Part of a small language model's weights: width 320, a variant of Muon for these matrices.
Each number is 128 + 32 x the weight over its row's rms, rounded and kept within 0 to 255. Layers, rows and columns count from 0. The size above them is the row's rms in percent of the matrix's.

# layer 5 MLP up, 1280x320, rms 0.139, rows 1083-1245, columns 240-279
size [ 86 102  80  99 106  96 102 110 108  94 110  97 105  94 105  99 105 108  90  99  90 107 103 110  85 108  91 102  99  83  82 108 106  97  91  97 108 101  98 116 103  93  96 101  95  93  94  99  98  98 100  92 101 106  98  95 104 105  88 110  99 102  98 103  94 102  97  98 114 110 104  89 102  96  99 104  96 125 111  99 103  83 102 106 107 101 100  96 101  97 102  96 101  97 103  97 106  95  91 109 102 106  95 103  95 101  92 100  91  97  96  94  91 108  99 112  93 109  89 104  99 106 106  95  91  97  83 103 113  82 104  98 110  95  95  93 101 100  93  91 110  90  94  98  95  83 105  93  99 102 106 103  90  97  92 114  95 102  93  91  94  93 106]
[[165 122 147 163 137 105 154 104 149 172 115 153 153 164 101 158  86 182 151 121 124  97 136  80  87 118  85 148  85  73 217 117 116  82 105 162  86  84 179 107]
 [143 150  83 145 143 103 105  98 168 131 154 175 116 132  43 154 122 111 134 107 166  91 141  84 112 144 122 166 165 133 138  61 104 150 118 119 145 126 142 159]
 [ 97 175  95 169  87 107 124  58  94 185 138 144 101 125 148 155  99  82 101 172 154 121 129 139 144 143  99 100 137 121  89 149 144 154 141  61 141 138  76 108]
 [205 173 186 121 150 189 119 123 115  99 184 120 135 106 173 123  16 105  87 138 166 113 120 125 191  56 108 179 111 125 130 127 100 116 115 115 105  86 120 129]
 [139  73 165  95 106  95 178 118 120 129 155 175  91 160 147 124 159 130  98 133 107 106 174  91 114 131 154 104  82 113 117 121 207  98 130 132  96 123 140 165]
 [ 99 145  84 165 128 119 154 241 142 159 130 110 122 107 161 156 117  84 143 133  49 122 166  98 161 140 126 108 156  89  95 108 183 121 128 168 119 128 148 110]
 [ 88 137 126 187 112 143 115 123 200  77 106  92 103  86 141 205 120 105 114 146 144 113 221 147 102  84 142 121 120 141 158 121 121 162 149  96 118  89 122 142]
 [140 138 155 161 196 108 147 160 155 150 213 132 166 116 169 187 154 138  98  93 157 132 164 119 131  71 127 132 145 157 171 137 179 153  86  80  97 104 139 151]
 [147 137 167  97 115 151 120  81 172 165 104 105 103 165  45  99 134 174  78 157 146 143 134 128 163 174 117 116  86 194 140  81 190 135  72  67 179 161 219 134]
 [ 94  96 137 127 161 125  56 157 124 129 156 127 139  94  82 102 117 108 119 153 174 114 113 129 185 129 110 123 125 104 158  99  39 105 118 112 130 138  96 174]
 [153  72 134 116 114  88  84 109 160 137 138 141  56 125 179 154 146 145 138  98  92 181 166 158 128 192 145 104 157 122 132 142 138 112 144 141  64 168 127 132]
 [ 57 135 126 101  95 144 126  97 148  78 149 137 123 112 103 176 124 112 105 173 134 116  69 120 106  35 155 132  95  89  63 162 138 104 137 206 139 141 117 210]
 [159  96 114 153 151 165 160 148 135  84  82  65 171 112 130 135 139 122  73 179 125  91  95  68 145  98  72 132 103 174 152 104 141 157 104 101 104 111 116 176]
 [134 117  89 131 168 149 135 138 156 165 102 128 112  74 186 182 173 118 113 137 170 128 143 121 119  97  93  76  94 115 162 132 119 136  70 123 141  82 163 162]
 [118 216 130 172  94  96 153 102  69 151 123  81  96  66 143 203 190 123 111 105 112 123 176 163  96 100 110 182 173 117 124  98 171 103  82  85 168 111 128 128]
 [ 99 125 120 129 128 145 125 119 115 163  98 140 132 159 157 197 140 155 164 164  61 136 117 121 104 172 132 157  85 137 118 105 131  74 110 154 145 124 106 183]
 [170  68 151  36  83 142 126 185 132 112 102 107 102  71 133 119 148  97 133 112 115 128  94 176 127  98 110 125 116 128 100  92 186 127 105 176 142 101  91 134]
 [122 106  87 175 129 152 168  84 120 148 126 118 125  89 133  50 109 196 163 130 154  91 143 127 121 113 143 120 138 125  80 110 104  91 132  51 138 140 150 162]
 [168 210 111 205 143 104 142 144 151 109 174 136 113 125 110  73  87 164 138 138 136 101 145 130  91 114 147  76 139 105 108 152 135 135 144 139 126 147 150 139]
 [173 140  98 161 119 182  91 133 140 139 135 116 176  98 135 143 142  49 167 129 147  83 189 147 134 175 132 105 140 154  93 154 126 126 194 109 119  74  94 101]
 [126 101 172  93  95 150  89 136 173 174 114 162 158 132 139 161 150 115 140 164 142 113 163 127 102 149  53 111 188 100 128 120 105 154 166 117 144 151 156 141]
 [170 101  98 173 186 138 110 108 156 107 161 127 159 141 145 111 106 136 102 133 100 148 148  92 182 111  87 176 154  81  80 176 127 111 116 126 160 142 104 186]
 [ 99 123 167  40  88 118 121  97  95 116 118 103 126 174  93 130 100 137 170  91 175  91 138 227 118 194 130 129 142 150 145 123 158 126 151 185 145  70 126 130]
 [126 100  87 103 186 158 165 121 104 108 145 164 125  77  88 105  77 140 105 113 159  77  97 110  74 149 154 135 116 169  98 145 153 128 173 155 114 144 128 124]
 [222 128 102 123  86 105 130 157 159 164  83 129  99 158  80 136 110 139 115 170 150  97 148 121 191 121 112 108 166 125 126 147 165 112 133 171 131  98 148 112]
 [110 133 129  96  92 117  87 131 161 125 121 164 129 137 181 122 126 131 166 174 185 148 124 188 122 157 106 187  75 171 139  75 147 135 135 124 132  90 123 102]
 [143 113 121 187  49 150  94 140 139 129  87 113 134 174 131 149 132  56  76 140 129 208 101 193 174  97 160 100 132  96  91 158  71 159  60 120 146  90 133 124]
 [110 108  90 152 162 109 113 141 139 128 154  44 182 155  75 121 149 152 168  86 157 166  91  45 112 147 121 109  91 103 172  75 113 157  89  82  96 135 137 145]
 [164  46  98 136  69  86 120  96 167 125 134 165 130 200 129 163  77 158 106 187 153 130 170 131 117  77  59  56 102 170 119 116 115 103 136 133 105  93 149 131]
 [ 74 112 103 116 137 184 135 126 169 136 117 198 180  74 158 141 142  53 105 127 126 121 156 166 195 106 151 123 109 142 179 118 109  88  78 141 158 142  89 120]
 [112 133 127 127 107  93 157 144 122 119  74 158 145 159 149 113 175 157 102 102 163 114 125  75 137 134 116 150  96 114 212 185 130 136  79 134 131 111 104 186]
 [117 151 114  72 153  94 114  87 140 152 163  95  80 193 135 139 128 126  87 141  90  72 111  54 157 116 140 146 156 180  85 126  75 107  82  96 166 131 135  66]
 [ 94 105 165 150  96  83 160 104 157 145 169 114  94 119  90 128 129 110  81 149 178  83 109 126 154  95  88 137 117 101  88 137 114  86 108 139  94 122 125 105]
 [126 126  91  56 165 112 134  99  92 176 154 117  88 137 120 151  90 105 163 144 109  90  56 123 106 124  88 131 135 103 147  75 133 173  87  91 128  93 221 148]
 [171  89 143 109 100 115 113  99 140 173 111 136 109 180 126 156 139 148 145 115  60 203 130  94 168 136 112 133 154 116 142  76 122  84 135 158 150  75 122 164]
 [158 104 162 131 132 153 161  90  78 111 103 153 132 167 111 123 116 144 200 126 160 144 107 118  99 134 126 122 154 177 116 118 128 105 125 149 139 126 118 120]
 [132  98 140 156 176 109 110 170 126 138 171 165  79 129 159 139 167 114  75 102 158 150 122 105 146 140 115 108 145  74 101 151 132 110 148 124  77 118 134 121]
 [144 110 104 178 142 135  72  81 133 126 130 117 109 110  76  98 151 103 149 140 126  90  55 173 125 146 138 160 127 150 118 147 134  87 140 113 135 152 156 144]
 [102  98 154 160  64 181 147 140 140 103 100 106  80 185  90 148 165 124 121 108 129 139 127 197  90 128 188 113 146 136 141 119  86 116 130  82 128 166 106 105]
 [137 131 129  97 148 139  95 113 110 163  93  88 112 160 131 164 132 137 139 110 142 152 123 154 167 122  91  57 115 102 164 179 117 131 170 154  94 165 108 128]
 [166 104 137 157  80 166  76 180 121 118 148 126 122 120 103 140 168 109 137 204 196  96 155  53 146 128 118 109 138 158  95 112 107 141 156 176 104 137 104 141]
 [142 114 183 146 145 147 133 102 145 115 152 155 125  44 100 131 103 121 127 137 154 105 122 161 111 108 133 106 104 127 154 115  93 171 102 131  72  58 190 122]
 [123 103 193  84 189 218 139  99 122 112 158 123 160  93 117 133 151 168 109 100  99 104 105  85 132  76 174 136  96 133 126 158  71 115 138  95 128 126 111  82]
 [103 168  94 158 187 165 130  98  97  94 136  90 148 107 113 107 127 123 119 111  59 180  89  62 176  97 159 186 143 157 172 149 153 149 139 146 103 137  97 151]
 [133 117 103 106 118 173 155 156 163 109 119 147 138 190 104 110  86 119 104 134  67 125 114 102 138 149 121 126 130 116 107 170 120 184 129  81  69 150 123 122]
 [103 139 223 182 107 144 197 150 127 107 132 112 126  99 180 110 147 164  97  83 138 139 133  80 113 127 102 122 205 116 133 145 104  94 132 131 129 109 111 177]
 [149 118 183 134  71 111 129  95 107 150 141  98 201 181 151 118 180 111  94 177 116  96 138 118 134 112  77  89 106 155 141 140 131 136  62 195  75 178  96 144]
 [146 118  94 123  98  97 127 144 142 157 159 107  65  95 142 132 151  95  96 126 139 120 153 135 148 112 163 118 171 104 113 143  93  94 105  77  52 143 108 143]
 [ 76 110  91  78  86 139 136 138 146 144 115 154 135 147  96 114 113  85 121 106  90 154 161 128 156 135  69 138 142 194  88 189 126 124 116 119  83 112 109 140]
 [163 142 144 172 125 133  69 155 129 130 136 118  72 115 106 129 195 101 126  83 151  98 155 105 129 120 132 124  90 138 133  88 106 170 123 126 133 118 182  95]
 [218 131 124 137 110 127  85 173 146 133  97 104  67  98 140  82 105 138 189 151 105 138 169 158 122  95 123 165  99 123 156 173 103 157 145 127 107 135  52 139]
 [104 120 142 133 115  75  75  89 139 101 115 118  93  96 173 148 166  88  86 147 140 106  96 174 106  96 121 118  84  99 152 101 151 150 153 104 225 138 174 199]
 [ 74 105  89  40 117 105 121  93 101  70 150 103 136 135  87 125  85 100 190 174 148  72 129  86  88 102 149  99 157 106 112 172 188 137 145 117 122 149 108 130]
 [121  84 159  74 119  88  59 135 119 131 136 116 105 142  73 185 123  81 132 129 118 127 117 154  85 184 107 142 153 134 155 166 124 153  90 129 114  92 116 115]
 [149 159 138 129 101 142 113 173 152  80 104 177 130 146 130 108 126  87 125 157  52 150  80 150 105 184 151 158  71  97 157 189 144 137 130 148 101 183  83 112]
 [131 117 174 131 102  98 158  95  96 123 106 116 139 165 133 158 127 100  57 175 153 102 175 164 104 103 133  84 150 139 109 141  90 107 123 125 167 145 168 150]
 [111 178 127 155  69 106  54 117 127 125 134 113  79 183 123 127 122 137 137 101 113 106 106 115 150 134 136 192 144 103 141  87  96  83 143 111 132 103 108 141]
 [206 127  87  52 125  78 158 139  71 173  95 131 114 162 114 116 130 150 126 130 105 153 135 136 105  67 153 128 174 181 151 165 135 163 132 161 153 143 163 102]
 [167 166 170 171  71 141 136 143 149 168 170 110 165 195  95 114 143 169 127 160 112 136 131 104 178 128  98 129 150 145 116  87 105 113  73 178 112 136 124  77]
 [138  89 129 127 109  83 147 154 167 138 161 105 153 133 175 117 158  88 149 109 110  95 145 103 138 107 129 176 108  98 156 191 159  99 168 120 131 166 126  51]
 [121 157 149 138 126 138 171  94 166 121 166 195 137 103  94 166 135 123 128 130 130  93 100 130 177 153  80 114 132 136  99 136  97 171 177  96 176 161 111 101]
 [132  84 142 112  92 139 134  83 125 101 113 110 112 149  59  93 142 135 137 152 159 173 163  92 202  86 132 138 200  54 126 157 206 208  89 157  90 135 114 170]
 [107 109  78 106 161  84 198 121 113  87  71  81 147 122 108 166 169 142 150 143 127 115 149  71 124 126 100 101 111 155 129 140 127 183  79  82 138 139 124  72]
 [204 100 113 105 151 140 123 189 134 149 193  69  61  83  91 135 122 132 149  93 182 104 139 155 157 125 139 144 130 102 158 149  89  97 106 169 125 122 187 212]
 [130 108  63 116 129 128 130 153  91 173  79  84 114 128 120 181  84 128  76 153 158 159  82 118 208 134 108 132 129 133 161 150 124 112 146 129 135 129 172 125]
 [150 119  75 126 123 158 153 135 149 111 153 123 113 123 117 144 135 120 120 117 138 206 139  93 142  78  97 121 185  82 179 111  88 117 122 127 156 141  28 192]
 [154 116 125 191  94  91  92 118 135 120 109 117 127  83 125 132 156 151 149 100 130 134 126 105 139 136  74 152 137  58 160 111 101  88 127 142 103 168 173 176]
 [104 154 173 143  92 120 105  77 143  73 131 128 145  78 152 131 113  78 168 141 124 128 158 122 152 145 100 126 142 158 100 159 134  71 194  74 189 134 144 124]
 [160 126 134 173 156 109 155 151 120 136 148 159 144 123  70 120 125  91 170  77 141 116 140 167 130  84 155 132 136 107 103 143 131 134 164 122 116 128 127 136]
 [ 92  38 127 148 116 159 154 119 138  62 141 144 170 162 187 219 140  92 127  94 122  72 108 151 118 218  97  84 108 131 234 101 107 175  99 152 175  97 160  93]
 [143 122 185 111 107 126 146  91 182 157 116 122 114 142 130  91 109  80 146 158 106  91 191  98 162 152  96  95 173  69 122  98 209 114 125 146 152 105  89 102]
 [130 133 134 102 108 150 152 144 222  76 130 124 211  92 144 145 133  87 124 177  80 137  98 157 205 194 119 127 160  86 116 132  95 131  47 126 177 154  97 141]
 [164 111 128 170  78 145  93 117 105  89 118 150 141 175  59 127  74 136  97 109 101 145 127 168  73 138  54 138 131 158 117  90 144 126 138 157 147 120 116  89]
 [109 162 131 108 113 132 152 157 120  83 102 105 117 141 127 139 143 108 173 132 112 108  71  73 110 106 130 132 128 157 148 156 157  65  89 202 166 156 174 125]
 [137 118 127 185  99 168 110 109 138 115 115  91 147 113  97 152 136 153 113 131 127 109 163 161  94 131  84 120 108  80 104 121 120 123 132  86  97  51 131 139]
 [162 173  83 149 130 131  90 138 189  72 109 126 123 149 124  96  98  84 139 122 103 123  12 159  59 143 130 117 143  94 168 172 132  81 122 121 169  78 153 140]
 [ 92 130 131 183 113 192 107 116  74 137  98  83 123  87  88 132 151 166  48  83 112 123 171 115  96 119 152 122 149  81 141 137 123 106  76 102 116 153 164 100]
 [151 109  90 179  98 122  99 127 155 117 116 136  78 163 106 173 108 118 125 113 137 114 123 134 136 106 161  71 169 157 104  96 183 146 132  58  85 107  95 165]
 [104 100 133 179 164 136 127 142 113  98 135 172 112 119 217 145 112 144  91 114 123 137 153 106 120 110 116  66 109 169  71 133 116  80 105  79  87  55 151 123]
 [109 192 170 110 159 126 180  74 138 156 117  56 107 159 150 127 162 136 104 118 158  83 170 162 124  77 137  82 184 174 156 150 111 124 153 173 146 138 128 115]
 [124 158 154 144 153  94 106 110 194 122 147 101 148 101 137 202 200  92  82 126 114 101 163 145 153 101  76 136 172 185 165 165 125 154 123  99 135 145 138 185]
 [ 44 122 138 142 131 140 108  88 118 108 154 165  65 194 140 157 140 136  96 121 134 122 167 123 113 199 149 165 160 146  88 113 142 127 103 103 129 117 100  72]
 [106 111 147 116  58 197 140  83 136 148 131  96 142 178 163 150 138 110  86 112 135 178 103 156 161 114 158 126 140 157 183 102  98 161 107  91 113 130 143 139]
 [147 160 117 139 129 130  71 159 125 186 125 100 121 122 132 175 135 132  98  70 126  81  76 133 138 134 166  90  60 134 157  87 133 134 135 110 163 163 161 126]
 [ 67  69 110 152 104  79 127  97 142 200 166 109  47 171 126 180 109  98 164 115 148 154 128 172 129  91 154 168 122 110  96 148 140 109 151 108 150 112 153 135]
 [192 122 130 104 144 150 125 135  74 189 175  88 169 160 105 124 180  77 109 110 157 137  98 134 141 112 124  85 191 124  99 173 138 135 151 164 181  88 141  66]
 [150 157 150 136  88 140 116  97  89 137  98  56 132 148 130 199 150  99 102 168 193 184 172 172 148 130 169 163 149 134  94 119 143 171 191  76 182 175 153 140]
 [ 82 163 214  88 155 137 114 135 172 122 102 142 158 170 144 123 114 142 135 128  89 163  77 130 117 155 110 126 133 129 119 122 134  81 148 132 183 177 139 100]
 [ 97 116  77 172 134 114 170  96 120 132 121 109 137 146 111 143 151 182 153 108 150 144 150 154 144 100 123 106 157 126  59  80  83 130 121  98 207 136 160 113]
 [153 170 137 135 154 143 149  85 147 138 135 123 149 173 115 165 133 163  77 119 155 122  83 123 159 118 101  45 116  80 138 133 167 112 156 169 117 114 113 123]
 [ 91 138 154 114 108 123 176 114 130 138  92  95 110 123 162 100 132  55 120 110  99  61 127 133 168  44 145 123 115 106 102 147  79 109 121 193 123 139 133 178]
 [178  83 162 133 144 105 133 102 134 128 104 108 166 148 185 156 173 137 148 152  63  96 124 117 167 140 113 110 174 124 189 138  90 154 124 112 128  66 148  95]
 [109  44 144 136  67 131  86 128 151 199 134 152 136 161 139 146 169  69 146 125 103 112  80 131 124 140 140 202 143 181 131  89 142 102 211  73 185 172 103 108]
 [127 150 113 135 178 150 112 166 179 148  77 170 132 140 105 113  95 112 105 176 143  94 136 104 138 112 124 127 143 155 105 139 125 120 124  89 129 145  99 114]
 [115 132 202 172 140 102  69  76  89 188 106 128 153 140 117  98 131 116 115 138 117 111 136 161 149  74  93 110 147 175 106 118 124  98 140 166 153 124 166 153]
 [ 91 120  79 202 202 131  62 148 118 120 114 116 116 175 113 153 198 114 124 122 104 125 127 131 152 127 154 102 179  92 131  49 163 167 131 116 127 127 121 130]
 [147 103 149 157 189  97  75 113 144 126 191 139  61 151 137 123 144 146 111 112 159 131 164 105 159  87 117 117  94 103 167 131 120 182 113 130 153  85  93 133]
 [155 105  78 132  68  86 149 163 142 145 144  87 184 187 206 110 130 112 126  58 161 145 142  51 116 138 117 109 151 146 153 157 157  83 143 190 110  74 148 129]
 [140 121 119  99 137 140 138 135 204  90  82 119  68 213 123 135 107 136 102  91  72 117 129 158 119 142 150 106 127  64 157 156 138 110 152 103 128 125 106 117]
 [182 193 126 141  95 132  77 141 134 101 144 118 180 122 129 125  49  88 123  94 173 135 103 157 147 186 114 111 117 108 146 165 146 125 104 193 149 117 127  94]
 [123 106 120 197  87 137 112 193 153 116 160 160  86 139 124 152 107 100 131  99 175 115 171  63 189 118  96  98 104 125  87  48 120  76 113  90 145  72 169 100]
 [156 116  98  92 128 154 157 164 154  95  81  85  79 196 120 114 122  85 189 120 139  89  94 143  47 117 104 135  80 144  82 116 134 148  92 102 125 194 189 112]
 [150 151 129 185 165 128 128 168  89 119 106  94 114 144 130 207 125 127 127 124 118 164  93 136  43 132  94  95  79 129 116 111 160 160 214 176 141 115 143 119]
 [109 101 115 103 134 149 165 111 124 115 136 185 144 114 146 104 120 104 145 125 198 109 132 190 197 161 139 156 129 128 134 161 143 112 124 123  96 133 188  87]
 [116 223 141 159 162  89 110  85 145 168 172  75  86 111 153 137 108 117 104  67  89 182 200  87 142 125  98 115 194 151  96  80 129 127 184 108 144  74  81 130]
 [130 155  82 118 191  93 101 121 159  45 152 109 120 154 123 141 123  94 169 103 115  82 122 195 109 146  52  86 159  55 136 126 150 147 156 125 146 182 117 106]
 [125 122 191 188 129 142 144  83 140 158 168 115 124  98 141 118 153 142 138 133 101 147 144  89  65 110 103 117 135 143 140 135 149 172 124 201 123 150 102 112]
 [100 117 108 140 105 120 118 104 138 114 121 170 146 129 186  96 161 188 207 151 124 145 163 127 128  94  59  96 155 149 113 125 161 168 133  53 178 139 139 173]
 [133 119 128  98 155 120 140 103 151 128 134 137 173  81  84  76 143 154  84 158 153 114  76  98 151 126 114 126 134 129 138 139 135  72 148 117 118 109 179 170]
 [ 83 144 170 221 121 125  91 138 123 133  86 157 127 119 144 133 119 173 103 144  79  75 110 151 177 109  69 122 105 162 117 133 141 160 108 113 105  90  79  66]
 [ 94 107 147 110 109  95  97 125 102 112 161  98 104 164  85  94 165 141 162 111 133  94 143 171 171 146  26 133 179  99  75 144 141 106 150 165 179 118 118 113]
 [109 142 116 140 134 118 138 133 163 149 169  89 157  66 151 104 147 172 103 130 132 148 116 123 114  92  93 110 105  87 181 108 146  96  64  88 130 117 104 111]
 [ 89 171 152 125  77 130 175 102 121 117 100 124 109 212 100 116 118 122  96 170  94 120 162 143 107 191 126 121 107  90 158 129 127 111 118 138 166 124 124 168]
 [125 140 106 133 101  47 128 151 182 118 201 112 136 128 113 184 145 124 123 144 145 112 192 182 156 106 148  89 137 106 171 139 144  95 201 144 130  86 109 103]
 [134 131 144 127 121  63  71  84 156 129 108 132  77 113 115 180 137  76 119 129 152 135 124 139 152  84 112 113 105 106 116 158  90  94 148 193  97  72 125 149]
 [ 55 108 138 151 135 109 129 118 155 130 103 128 119 139 136  92  69 105 104 147 165  93 115 117 149 137  49 134 113 121  66 142 163 133  59 134 126 124  99 124]
 [110 155 136 150  80 127 171  56 106 155 140 152 104 217 119 124 181 150  58 184 128 127 169 107 102 123 125 167 150 153 216 159  91 161  56 118 187 138 128  79]
 [120 120 155  85 153  94 156  98 115 149 171 161 181  84  98 131 172 105  97 150 146 103 135 132 114 166 202 120  95 165 118 122  87 154  93 112 115 126  99 110]
 [121 123 101 152 139 131 128 107 149 171 118 125 128 130 117 129 109 153 124 140 145 147 153 115 133 161 113 134 138 158  74 174 113  78  96 105  89 138 128  80]
 [173 133 123 142 118 105 154 130 150  77 193 105 119  96 102 124 151 153 113 160 141 104 163 128 145 117  80 128 164 114 123 115 189 127 129  78  90 203 169 140]
 [116 113 102 126 131 154 123  89 130 134  98 186 127 176 176 157 143 111 119 138 104 119 101 156 102 131 147 115 102 156 155 145 122 154 145 151 151  90  66 146]
 [ 99 131  90 135 118 191 112 161 180 178  48 172  95 184 116 133 142 156  86 162  87  55 193 173  84 187 126 101 164 109 180 152 115 114 125 149  82 131 109 135]
 [109 159 140 119 171 166 106 135 123 125 142 129 128 114 138 150  99 142  40 148  97 184 135 109 148 116  98 139 136 118  68 177 146 103 159 141 122 137 126  88]
 [147 122 144 113  86 127 167 133 105 128 153 115 128 130 162 184 165 104 141 116 133 111 101 138 155  57 124  90 134  73 121 107 128 176  97 104  96 139 152 136]
 [168  82 140 131 146 124 131  81 120 124 115 124  80 127  96 153 135 101 139 140 185  97 120 135  99 153 161 115 168 168  91 126 101 116 101 170 130  67 132 172]
 [123 128  57  95  79 151 127 124 196  95 165 124 145  67 117 189 198 142  87 145 111 123 131  72 115 138 147 148 131 110 148 171 125 164 118 144 129 187 141 131]
 [ 93 111 188 113  95 207  88 139 150  86 130  97 146 215 125 155  80 119 144 107  78 171 121 172 165 128 147 108  67 100 188 152 137 171 130 126 111  42 120 128]
 [192  81 138 108 134 155  77 104 132  53 154 145  29 157 154 114  74 173 152  90 112 165 130 107 150 147 123 122 169 171 179 172 141 123  93 157  77 124  97 127]
 [ 89  88 180 115 101 110 141 130  60 134 132 103 103 107 105 123 144 154 133 129 131 125 182  94 132 150 158 141 144  95 161  97 130 135 179 142 135 104 159  92]
 [195 104 148 103 177 174 152 141 122 134 152  70  94  58 157  83 140  91  84 129 147 144 134 171 185 125 125  97  79 107 195  78 147 125 136  96 163 119 128 161]
 [ 94 107 170 105 139 128 173 104 136 160  99 156  98 115 156 138  74 159 119 130 112 122  29  88 142 114 112 149 120  53 106 134 104 133 169 107 138  75 128 131]
 [105 144 132 131 123 130 115 182 187 139 120 105 105  60 150 144 124 105 146  87  59  59 102 147 203  97 174 104 133 106  83 114 113 128 116 174 116 102 131 125]
 [113 104 174 110 109 129  95  76 143 131 132 109 145 133 116  83 138 136 188 104 130 127  96 155 121 181 122 139 140 109 176 100 152  90 141 134 113 114 154 135]
 [129 100 120 189  82 101  98 137 104 115 135 157 164 135 138 110 129 106 137  95 123 131 161 139  81 155 113 170 177 144 102 210 129 212 170 133 143 140 125 193]
 [152 138 132 106 125 103 117 178  74 107 115  93 143 151 100 105 190 133  66  97 114 102  79 116 130 207 185 122 129 156 177 141 120 157 100 135 126  81 187 113]
 [ 92 162  84  95  65 138 102  71  97 180 115 100 161 101 116 178  77  93 130 156  94 144 111 140 158 132 109 149 127  71  94 164 176 137 172 101 161 174 144 169]
 [ 81 183  77  99 125 161 142 124 149 176  69 138 174 147 205 109  79 142 144 102 100 132 102 155  74 148  69 112 147 187 159 104 180 188  80 107 138  35 152 158]
 [178 103 187 114  95 135  62  33 153 121  97  72  79 122 117 104 140 111  66 155 132 147 115 132 103 100  80 159 133 113 138 159 101 150  98 111 109 154 189 136]
 [ 83 161  86 155 125 131 138  87 155 101 129 154 131 127 114 164 104 125  65  97 148 134  85 143 190 148 117 112 173 111  95 126 177 153 137 179 149 138 170 145]
 [ 97 121 108 131  93 112 153 167 172 104 125 117 154 140 153 102 144 141 102 125 103 133 116 116 168  80 142 126 141 116 101 166 117 148 147 107 126 110  95 129]
 [135  83 120 100  72 107 125 130  36 128 134 102 153 187  56 176 143 117 126  63 107  87 129  80 125 133 115 130  85 195  96 129 130 136 127 126 104 143 119 106]
 [156 140 131 136 189  99  90 136  90 141 128 178 104 113  91  91 149  29 208 165 138 140 179 112 131 135 111 149 118 167 136 141 184 110 189  67  80  95 112 137]
 [109 132  94 128 125 152  93 124 174 100  90 103 114 112 117  82 132 121  95 109 163 117 115 120 178 120 125 192 143 200 113 140 116 120 159 185 158 118 139  81]
 [127 172 185 152  83 109 147  71 109  94 152  81 128 106 105 100 109 142  60 111 121 143 179 145 139 156 100 168 114 148 121  73 117  91 158 120 184  99  96 101]
 [113 115 130 119  74 111 120 100 171 122 152 138 149 136 102 117 139 162 131 132 125 140 116 160 179 135 103  85 118 207 126  73  85 110 189 158 156 107 118 141]
 [150 122 104  63 120 170 153 206  98 148  97 119 138 168 162 134  88  64  88 110 117 126 106 206 149 182 110 127 133 136 153 137  53 135 154 147 101 102  77 141]
 [143 180 126  68 127 108 115 157 148 162 157  88 158 187 140 124  97 137  84 121 109 129 155 122 111 130 133 131 105 147  98 125 163 143 114 204 179 175 172 130]
 [ 81 126 158 113 109 116 114 152 123 124  68 158 119 157  73 150 114 123 153 111 139 153  95 150  98 161 149 118 151 123 126 207 111  92 142 188  93  83 147 136]
 [176 106 173 130  70 125 157 100 128  89 114 168 154 139  87 132  82 153 128 119 123  88  77 129 154 175 103 131 145 110  84 122 127 139  93  94 155 146 124  81]
 [103 153  68  84 125 141 111 154  88 127 146  81  93 151 184 150 150 141 161 152 104  89 114  92 133 132 129 134 142 133 136 183  95 109 105 164 111 117 120 187]
 [138 122 107 143 173 169 175 101 160 147 130  37 183 161 139 124 122 105 144  95 169  42 139 102 117 161  81 128 105  83 104  76 110 127 242 155 105 146 184 145]
 [167 117 164 125 124 126 127 141 186 131 134 109 166 170 132 142 105 108 149 136 136 155 217 122 136 113  71 138 103 128 138 196 167 141 150 131 118 156 142 144]
 [150 171 109 142 165  91 210 150 151 111 117  90 126 164 163 116 133 144  56 131 165 197 143  84 148 162  84 143 144 119 103 111 103 122 168 134 119  55  90  84]
 [120 102 141 119 133 108 115 143 192 140 122 118 172 140 122 132 106 143  84 117 117 129 141 156 161 196 126 137 135 112 111 170  43  86 179 130 157 141 178 102]
 [139 137 140 149 124  77 128 109 123 185 111 102 151 160 178 177 117 139 156 209 135 117 126 155 181 147  94 123 171 132 114 114 110 139 106 137 123 118 184 136]
 [ 87 134 164 180 132  58 104 132 118 107 133 124 139 143 112 160 138 147 139 151 201 129 116 134  50  87 112  65 176 133 120 129 167 141  64 135 155 152 100 170]
 [124 131 126 124 192 116  53 110  65 158 200 180  43 178 158 150 101  40 132 216 102 122 128  92 164 130 155  87 121 106 119 133 117 109  80  93 140 160 158 150]
 [160 153 163 142 140 174  85 112 123 140 130 110 134 161 145 148 133 106 137 120 138 109  61 142 163 124 107 133 151 115 125 114 147  92 140 129 138 111  83  95]
 [135 179 141 159 128  95 130 116  79  79 101 134 104 135 138 134 116 124 120 100 115 109 153 113 184 112 100 183  61 116 160 184 156 100 157 109 123 129 144  80]
 [122 106 141  50 112 118 114  92 168  74  93 160 107 165 128 126 107 125 143 167 123 149  75 156 123  86 128 200  96 135 106 116 154 124 126 138 135  99 145 123]
 [ 85 132 107 189 114  35 100  86  93 159 128 145 113 136 126 130 181 178  68 159 123 102 151 106 124 188 130  97 150 165  87 138  84  92 116 101 149 182  74 180]
 [120 118 176 103 122 209 117 133 188  83 130 171 122 168  68 138 114  97 121 208 115 141 137 182 108 119 140 124 155 135 151 198 134 182 112 126 187 128 176 143]
 [160 172 148 135 105 114  98 127 145 121 156 167 102  93 105 154 106  58  95 106 122 139  87 172 150 128 126 160  81 162  88 128 199 154 101 125 147 120 153 128]]